From a checkpoint of a small transformer trained on Wikipedia.
Size: 8 layers, width 256, 8 heads of 32, MLP 1024 tanh GELU, vocabulary 16384, 10.6M parameters.
Architecture: LayerNorm before each block, biases, tied embeddings, attention and MLP in parallel.
Training: a variant of SOAP for these matrices, 167M tokens, 5085 steps.
Each number is 200 + 40 x the weight over its row's rms, rounded and kept within 0 to 999. Layers, rows and columns count from 0. The size before them is the row's rms in percent of the matrix's.

# layer 4 attention key, 256x256, rms 0.0809, rows 100-150, columns 0-63
094,150,216,165,239,139,154,123,188,203,152,188,238,164,136,219,220,205,98,178,193,215,229,166,244,139,178,192,262,176,172,181,217,266,309,177,166,214,247,201,202,189,182,183,190,232,180,246,204,231,193,182,171,172,233,208,295,234,290,236,188,211,242,205,161
094,216,250,208,190,199,164,207,237,214,175,220,177,187,276,211,210,211,269,170,203,169,235,248,201,221,167,321,220,268,215,246,234,152,265,147,218,244,217,206,267,159,249,259,221,175,152,242,233,207,289,236,228,201,279,163,168,143,201,212,241,177,169,218,262
096,188,186,135,228,159,258,274,245,202,204,248,205,237,218,223,180,178,130,165,256,231,234,198,170,195,227,210,143,207,184,191,186,198,149,241,182,197,230,212,222,202,217,215,106,248,162,189,164,209,201,215,212,189,203,272,262,142,247,190,192,228,96,169,198
097,203,222,155,250,204,177,117,166,192,195,235,135,175,226,254,213,216,299,168,179,261,224,185,148,194,197,215,215,216,204,176,202,178,229,181,146,190,257,222,342,212,214,250,238,186,209,183,220,200,129,209,259,199,155,169,174,215,299,303,180,191,200,260,150
094,182,163,163,216,148,240,174,206,213,197,233,248,248,203,168,179,288,202,289,231,208,257,198,258,213,235,191,223,224,176,212,155,283,203,137,164,131,254,219,194,163,312,186,189,227,256,256,255,204,248,242,305,168,195,236,203,201,264,217,178,162,242,194,204
095,228,165,188,252,209,140,184,192,212,179,241,190,237,190,185,247,222,144,193,270,187,225,171,226,227,143,194,209,185,154,217,179,246,205,221,242,227,186,157,287,190,192,185,228,215,150,224,167,199,192,144,162,198,236,191,262,247,124,164,202,111,281,184,216
094,123,175,230,249,145,217,109,221,213,200,196,224,292,184,271,232,146,189,257,275,262,221,162,206,229,228,198,228,204,123,191,227,226,158,196,178,192,209,220,175,194,196,218,130,235,170,230,92,230,196,176,188,176,200,224,194,212,226,209,155,215,174,172,205
097,147,177,147,132,218,184,151,183,239,209,220,252,154,198,214,232,201,180,225,191,117,189,196,201,250,240,229,193,220,220,148,256,218,153,187,215,245,214,204,208,209,264,228,257,235,229,248,187,199,193,174,182,243,268,168,210,200,147,142,162,235,201,254,194
096,230,209,163,138,230,275,184,201,217,224,178,193,261,238,255,199,132,194,135,166,257,184,231,190,239,182,214,135,234,156,197,176,151,204,82,207,174,179,250,151,261,251,215,247,216,192,178,229,168,126,124,237,207,185,214,159,192,180,215,215,200,185,201,204
094,255,208,240,218,222,203,247,195,236,253,210,174,137,283,263,209,160,277,146,202,314,184,201,174,123,179,258,245,239,204,170,199,208,196,198,259,234,203,185,153,185,180,223,213,251,188,177,230,204,225,187,146,214,197,136,191,143,180,227,122,152,275,210,207
096,194,189,142,232,294,252,182,243,242,148,229,174,237,165,172,195,193,242,206,205,206,178,211,213,280,183,102,198,198,212,235,206,199,183,148,131,209,238,212,215,183,192,186,264,117,128,276,247,255,217,189,199,202,241,266,233,283,238,135,212,174,226,165,210
095,171,249,200,154,172,182,163,229,220,203,196,145,196,199,237,171,182,257,206,186,243,225,201,204,225,181,163,171,166,120,249,176,187,205,271,208,204,231,147,211,134,242,240,215,205,193,188,248,225,193,240,259,202,149,173,180,182,155,182,266,146,233,218,209
098,236,197,194,115,207,139,215,145,120,187,144,159,173,185,171,209,254,204,240,153,196,152,199,224,214,161,212,203,218,224,189,209,237,184,229,210,168,198,142,248,162,236,192,204,160,99,208,164,203,297,182,199,147,129,197,212,230,174,170,214,189,194,235,170
089,251,161,199,186,256,152,257,226,240,243,157,192,185,192,168,217,196,256,188,236,225,188,218,224,261,264,167,163,198,188,186,139,182,289,268,254,228,249,282,224,136,213,183,163,260,259,200,159,231,215,126,180,189,209,248,149,219,220,167,227,196,246,262,138
095,189,229,219,214,102,177,122,247,186,213,255,206,215,232,134,183,257,192,182,205,164,207,177,150,179,214,161,131,148,199,188,311,250,211,127,176,203,254,160,170,259,162,181,226,174,138,194,308,150,254,238,205,160,239,152,212,182,159,212,185,188,187,200,235
095,172,263,175,177,219,196,180,210,203,215,243,246,228,210,144,223,211,185,225,229,294,298,191,212,217,189,229,195,153,200,231,196,148,176,189,204,197,205,185,227,226,275,241,173,257,251,181,148,142,194,226,259,201,240,185,231,190,165,181,211,178,196,140,205
090,262,192,205,193,258,182,197,161,149,222,215,183,234,107,173,141,150,201,226,229,263,227,136,234,208,204,121,121,225,181,272,276,219,109,172,161,176,234,243,261,133,165,184,203,194,237,138,252,236,262,242,138,170,200,226,218,184,202,245,219,225,204,231,137
094,162,235,135,101,295,242,180,220,204,221,213,196,196,191,165,179,268,217,181,234,205,214,230,193,211,276,232,191,258,189,149,207,271,259,170,161,206,173,174,275,109,202,244,226,295,188,226,250,223,209,202,228,154,193,154,197,167,143,236,187,197,184,189,126
098,241,225,195,146,208,168,299,202,196,124,238,172,209,141,116,153,153,258,200,194,227,190,183,236,134,160,262,167,251,218,174,250,260,186,228,106,192,212,163,195,185,202,140,207,216,240,226,190,218,237,228,227,229,135,205,148,250,167,155,249,188,206,97,145
094,195,214,272,241,169,194,228,271,146,244,142,234,166,203,224,246,191,152,179,243,227,166,233,165,182,207,128,204,163,237,236,205,127,218,154,152,196,110,204,205,148,198,163,131,140,195,198,171,256,259,87,164,220,305,183,106,254,141,184,229,200,213,213,183
089,237,165,118,218,169,182,233,260,178,158,180,177,178,178,228,201,202,187,241,165,253,178,209,191,202,160,192,181,169,187,177,217,211,204,190,204,240,204,249,187,225,127,192,202,110,108,208,222,178,197,177,161,213,172,118,143,244,229,235,193,214,242,170,249
087,243,234,181,226,254,201,170,177,179,231,178,259,201,173,181,190,203,222,232,178,141,172,184,169,346,135,233,264,151,226,122,200,232,176,217,129,205,205,224,211,197,225,136,280,202,174,127,206,188,194,182,191,170,160,186,234,189,185,247,167,173,262,163,228
092,151,186,238,190,164,207,207,212,161,215,223,178,155,162,210,215,230,233,169,158,177,217,180,149,244,96,139,149,177,171,178,201,263,180,189,185,280,203,160,187,175,186,214,187,172,273,240,205,208,206,192,245,153,149,125,237,141,235,158,184,230,287,184,208
085,192,216,214,144,160,231,275,223,223,171,209,167,155,233,274,225,192,218,203,191,167,205,280,205,358,218,174,199,263,197,128,277,188,210,151,198,147,154,271,238,248,253,177,229,161,266,243,258,197,264,243,184,201,191,243,191,176,136,251,184,159,189,158,186
096,155,178,184,249,206,180,190,149,258,208,213,183,129,199,206,191,178,220,238,155,247,161,258,189,211,235,277,184,166,176,202,204,216,244,130,253,249,222,228,227,219,214,215,150,220,170,202,309,192,157,216,173,205,273,196,219,229,124,239,220,214,134,272,222
095,205,211,211,223,252,247,132,231,237,162,184,186,308,148,181,151,164,188,209,162,237,153,113,258,251,292,170,228,135,236,199,285,273,223,174,212,237,178,162,261,288,215,170,205,245,141,221,207,211,225,188,212,189,219,197,228,227,213,204,152,204,210,249,235
091,174,130,200,156,176,281,184,275,198,267,119,181,131,220,249,170,202,152,232,183,208,228,216,209,265,160,209,208,226,212,213,289,201,153,233,189,218,260,181,181,128,182,217,244,210,141,205,180,236,222,172,141,248,199,208,90,149,184,220,202,179,184,237,124
085,228,245,197,232,235,192,148,303,158,193,214,182,198,235,241,228,193,228,233,213,206,259,149,208,121,197,176,236,210,242,213,198,180,210,223,170,263,232,224,187,199,223,191,174,187,150,258,192,170,219,210,153,181,145,251,183,228,144,194,177,242,156,128,267
095,177,219,225,102,273,204,198,252,129,191,179,270,152,149,187,188,228,265,185,230,186,142,266,242,177,251,196,259,243,226,202,168,222,182,204,192,253,203,141,176,145,162,165,159,241,199,248,199,278,231,221,190,199,136,142,132,173,191,167,183,163,223,181,217
094,240,229,157,203,230,252,179,201,245,171,188,270,248,212,232,234,170,223,174,244,158,115,154,192,162,190,192,186,179,171,174,242,269,219,257,162,214,209,210,208,164,193,212,173,315,225,199,152,198,201,196,263,176,231,209,222,165,212,241,152,238,226,192,211
088,121,135,283,203,219,264,206,165,182,207,266,216,204,198,197,229,191,195,189,202,239,290,221,223,252,173,237,197,221,238,246,241,212,143,213,204,210,271,249,169,220,197,235,169,277,222,200,197,254,180,275,178,252,251,209,225,218,211,145,151,257,115,188,203
088,241,174,216,222,136,163,190,191,229,126,256,206,236,164,185,192,236,207,230,169,241,137,231,255,184,240,202,263,202,110,256,185,191,210,226,153,161,177,254,99,229,163,228,153,211,162,213,198,208,262,197,167,177,254,150,203,277,234,110,216,174,165,236,171
095,212,243,161,237,206,137,162,254,147,153,169,166,231,185,232,152,196,160,181,142,201,205,140,234,200,248,144,172,216,271,196,216,203,207,220,249,142,184,162,211,207,183,202,263,180,174,178,184,157,210,140,151,150,259,216,282,152,248,154,188,85,177,176,183
098,183,195,145,191,177,205,127,204,222,216,206,169,181,207,230,202,222,211,208,181,236,178,172,245,222,184,140,253,211,189,209,247,245,156,204,209,162,181,179,270,177,180,201,177,218,155,205,187,216,244,209,194,144,172,244,218,240,142,140,158,225,215,237,193
086,166,227,152,304,119,182,168,201,222,140,244,240,176,225,233,226,158,212,185,199,180,198,199,173,174,218,186,239,254,191,215,130,199,202,238,251,264,181,217,166,204,180,235,208,248,209,161,122,192,299,220,177,271,234,115,174,178,221,182,224,156,233,176,187
097,228,138,231,223,177,226,218,158,132,271,197,214,276,156,225,213,166,166,242,183,225,217,182,195,200,201,197,220,109,161,210,106,231,159,309,140,251,231,223,203,171,127,171,210,162,219,155,227,226,181,179,174,154,116,254,160,246,227,201,214,234,196,208,228
091,230,258,185,312,219,166,226,203,236,252,163,197,209,191,239,175,246,185,242,210,290,230,162,202,134,200,134,160,134,231,176,240,174,179,286,240,135,214,145,182,176,168,267,210,193,183,209,193,185,204,242,140,179,189,229,248,170,201,284,222,289,244,218,228
092,252,212,206,240,204,105,128,198,226,222,227,235,180,181,172,235,228,242,246,171,273,298,176,216,135,153,227,199,192,188,169,178,226,174,152,174,181,206,201,205,181,235,142,142,259,199,139,228,193,233,155,230,140,241,189,249,204,187,233,244,171,133,197,201
088,270,172,197,199,248,169,239,220,150,228,218,310,195,220,177,252,180,189,182,210,173,158,152,160,233,221,188,221,236,177,202,239,283,204,171,206,170,215,215,198,215,172,230,218,186,213,193,233,262,153,219,221,175,197,261,199,268,210,255,165,214,135,234,232
097,262,226,193,210,175,225,209,240,161,138,213,248,262,224,238,183,190,215,187,250,214,168,142,170,157,190,177,151,219,234,260,223,232,252,111,213,163,144,200,217,156,193,175,127,194,250,255,196,176,137,277,185,193,193,220,170,160,230,261,168,178,160,144,214
096,165,171,226,182,158,222,194,157,196,132,150,134,218,158,210,187,131,216,238,250,245,203,176,167,178,186,211,217,147,196,196,228,227,178,188,169,213,249,211,222,288,223,199,231,197,122,218,202,245,305,203,218,210,116,153,270,220,205,244,227,251,173,151,179
094,237,123,170,172,155,253,169,179,189,272,294,219,215,200,195,199,231,189,169,128,217,293,227,210,223,273,171,186,193,173,171,210,267,204,210,213,148,144,255,189,145,188,203,214,210,224,188,182,185,241,244,224,196,210,203,132,209,186,175,235,165,185,166,191
093,144,186,138,85,180,191,158,184,258,239,197,181,130,174,163,194,150,228,190,178,188,203,197,201,308,162,217,133,234,167,192,217,136,186,191,191,149,170,159,211,198,211,311,213,248,186,169,239,254,161,141,227,235,233,161,203,158,154,145,182,252,200,195,185
082,235,170,313,208,261,160,237,236,202,200,190,146,234,237,166,227,231,211,187,188,111,213,290,190,273,230,158,213,218,227,203,265,175,182,273,128,179,214,220,219,186,241,217,209,252,243,231,222,182,112,168,216,232,208,290,173,181,131,188,287,184,243,217,213
091,246,172,261,285,301,176,190,192,212,187,236,203,142,180,209,225,179,121,200,195,238,235,184,208,262,150,137,192,226,192,233,222,148,246,215,173,237,227,224,211,253,157,162,235,201,229,200,204,193,190,203,132,165,230,229,149,226,198,165,142,129,178,196,172
089,151,233,253,184,137,191,164,229,132,188,184,172,262,154,161,184,180,175,226,247,237,211,143,193,179,168,222,112,210,206,196,243,191,265,155,133,111,295,223,159,201,178,240,162,224,141,205,207,176,197,173,246,226,149,246,198,273,112,212,163,148,217,167,181
091,192,255,199,164,245,231,259,156,195,188,197,190,219,161,177,260,163,180,200,182,183,144,220,178,181,129,158,168,183,162,123,208,227,163,233,162,193,212,253,226,218,239,199,165,174,191,133,128,211,190,154,186,230,147,203,209,225,173,219,163,154,199,178,195
093,157,190,208,185,236,128,164,130,127,164,131,216,227,165,237,173,156,219,220,171,127,140,189,193,148,192,301,261,148,183,176,210,200,160,238,190,206,191,180,188,195,255,264,203,175,147,175,197,251,216,128,178,209,191,129,224,269,170,190,202,172,214,123,187
088,214,219,240,173,254,192,224,258,201,245,241,244,165,239,257,235,221,228,172,166,236,215,262,231,161,243,211,117,238,233,212,113,260,175,177,210,225,188,204,196,163,232,216,177,136,164,215,243,275,208,129,144,215,150,194,99,217,165,153,182,181,169,167,231
095,155,214,225,202,215,208,289,200,226,203,219,209,202,148,155,172,262,152,214,186,207,274,220,180,237,280,210,142,191,293,197,161,208,265,227,261,244,218,166,141,194,205,221,250,208,215,186,217,172,184,165,241,208,184,245,250,269,274,243,192,110,174,261,253
099,141,262,195,210,231,245,146,194,127,237,169,175,185,191,149,212,200,123,263,215,227,281,223,127,174,207,169,208,163,140,290,241,216,202,178,160,174,215,216,188,199,167,226,158,240,175,251,192,210,177,240,150,259,195,196,206,205,172,208,238,194,199,204,270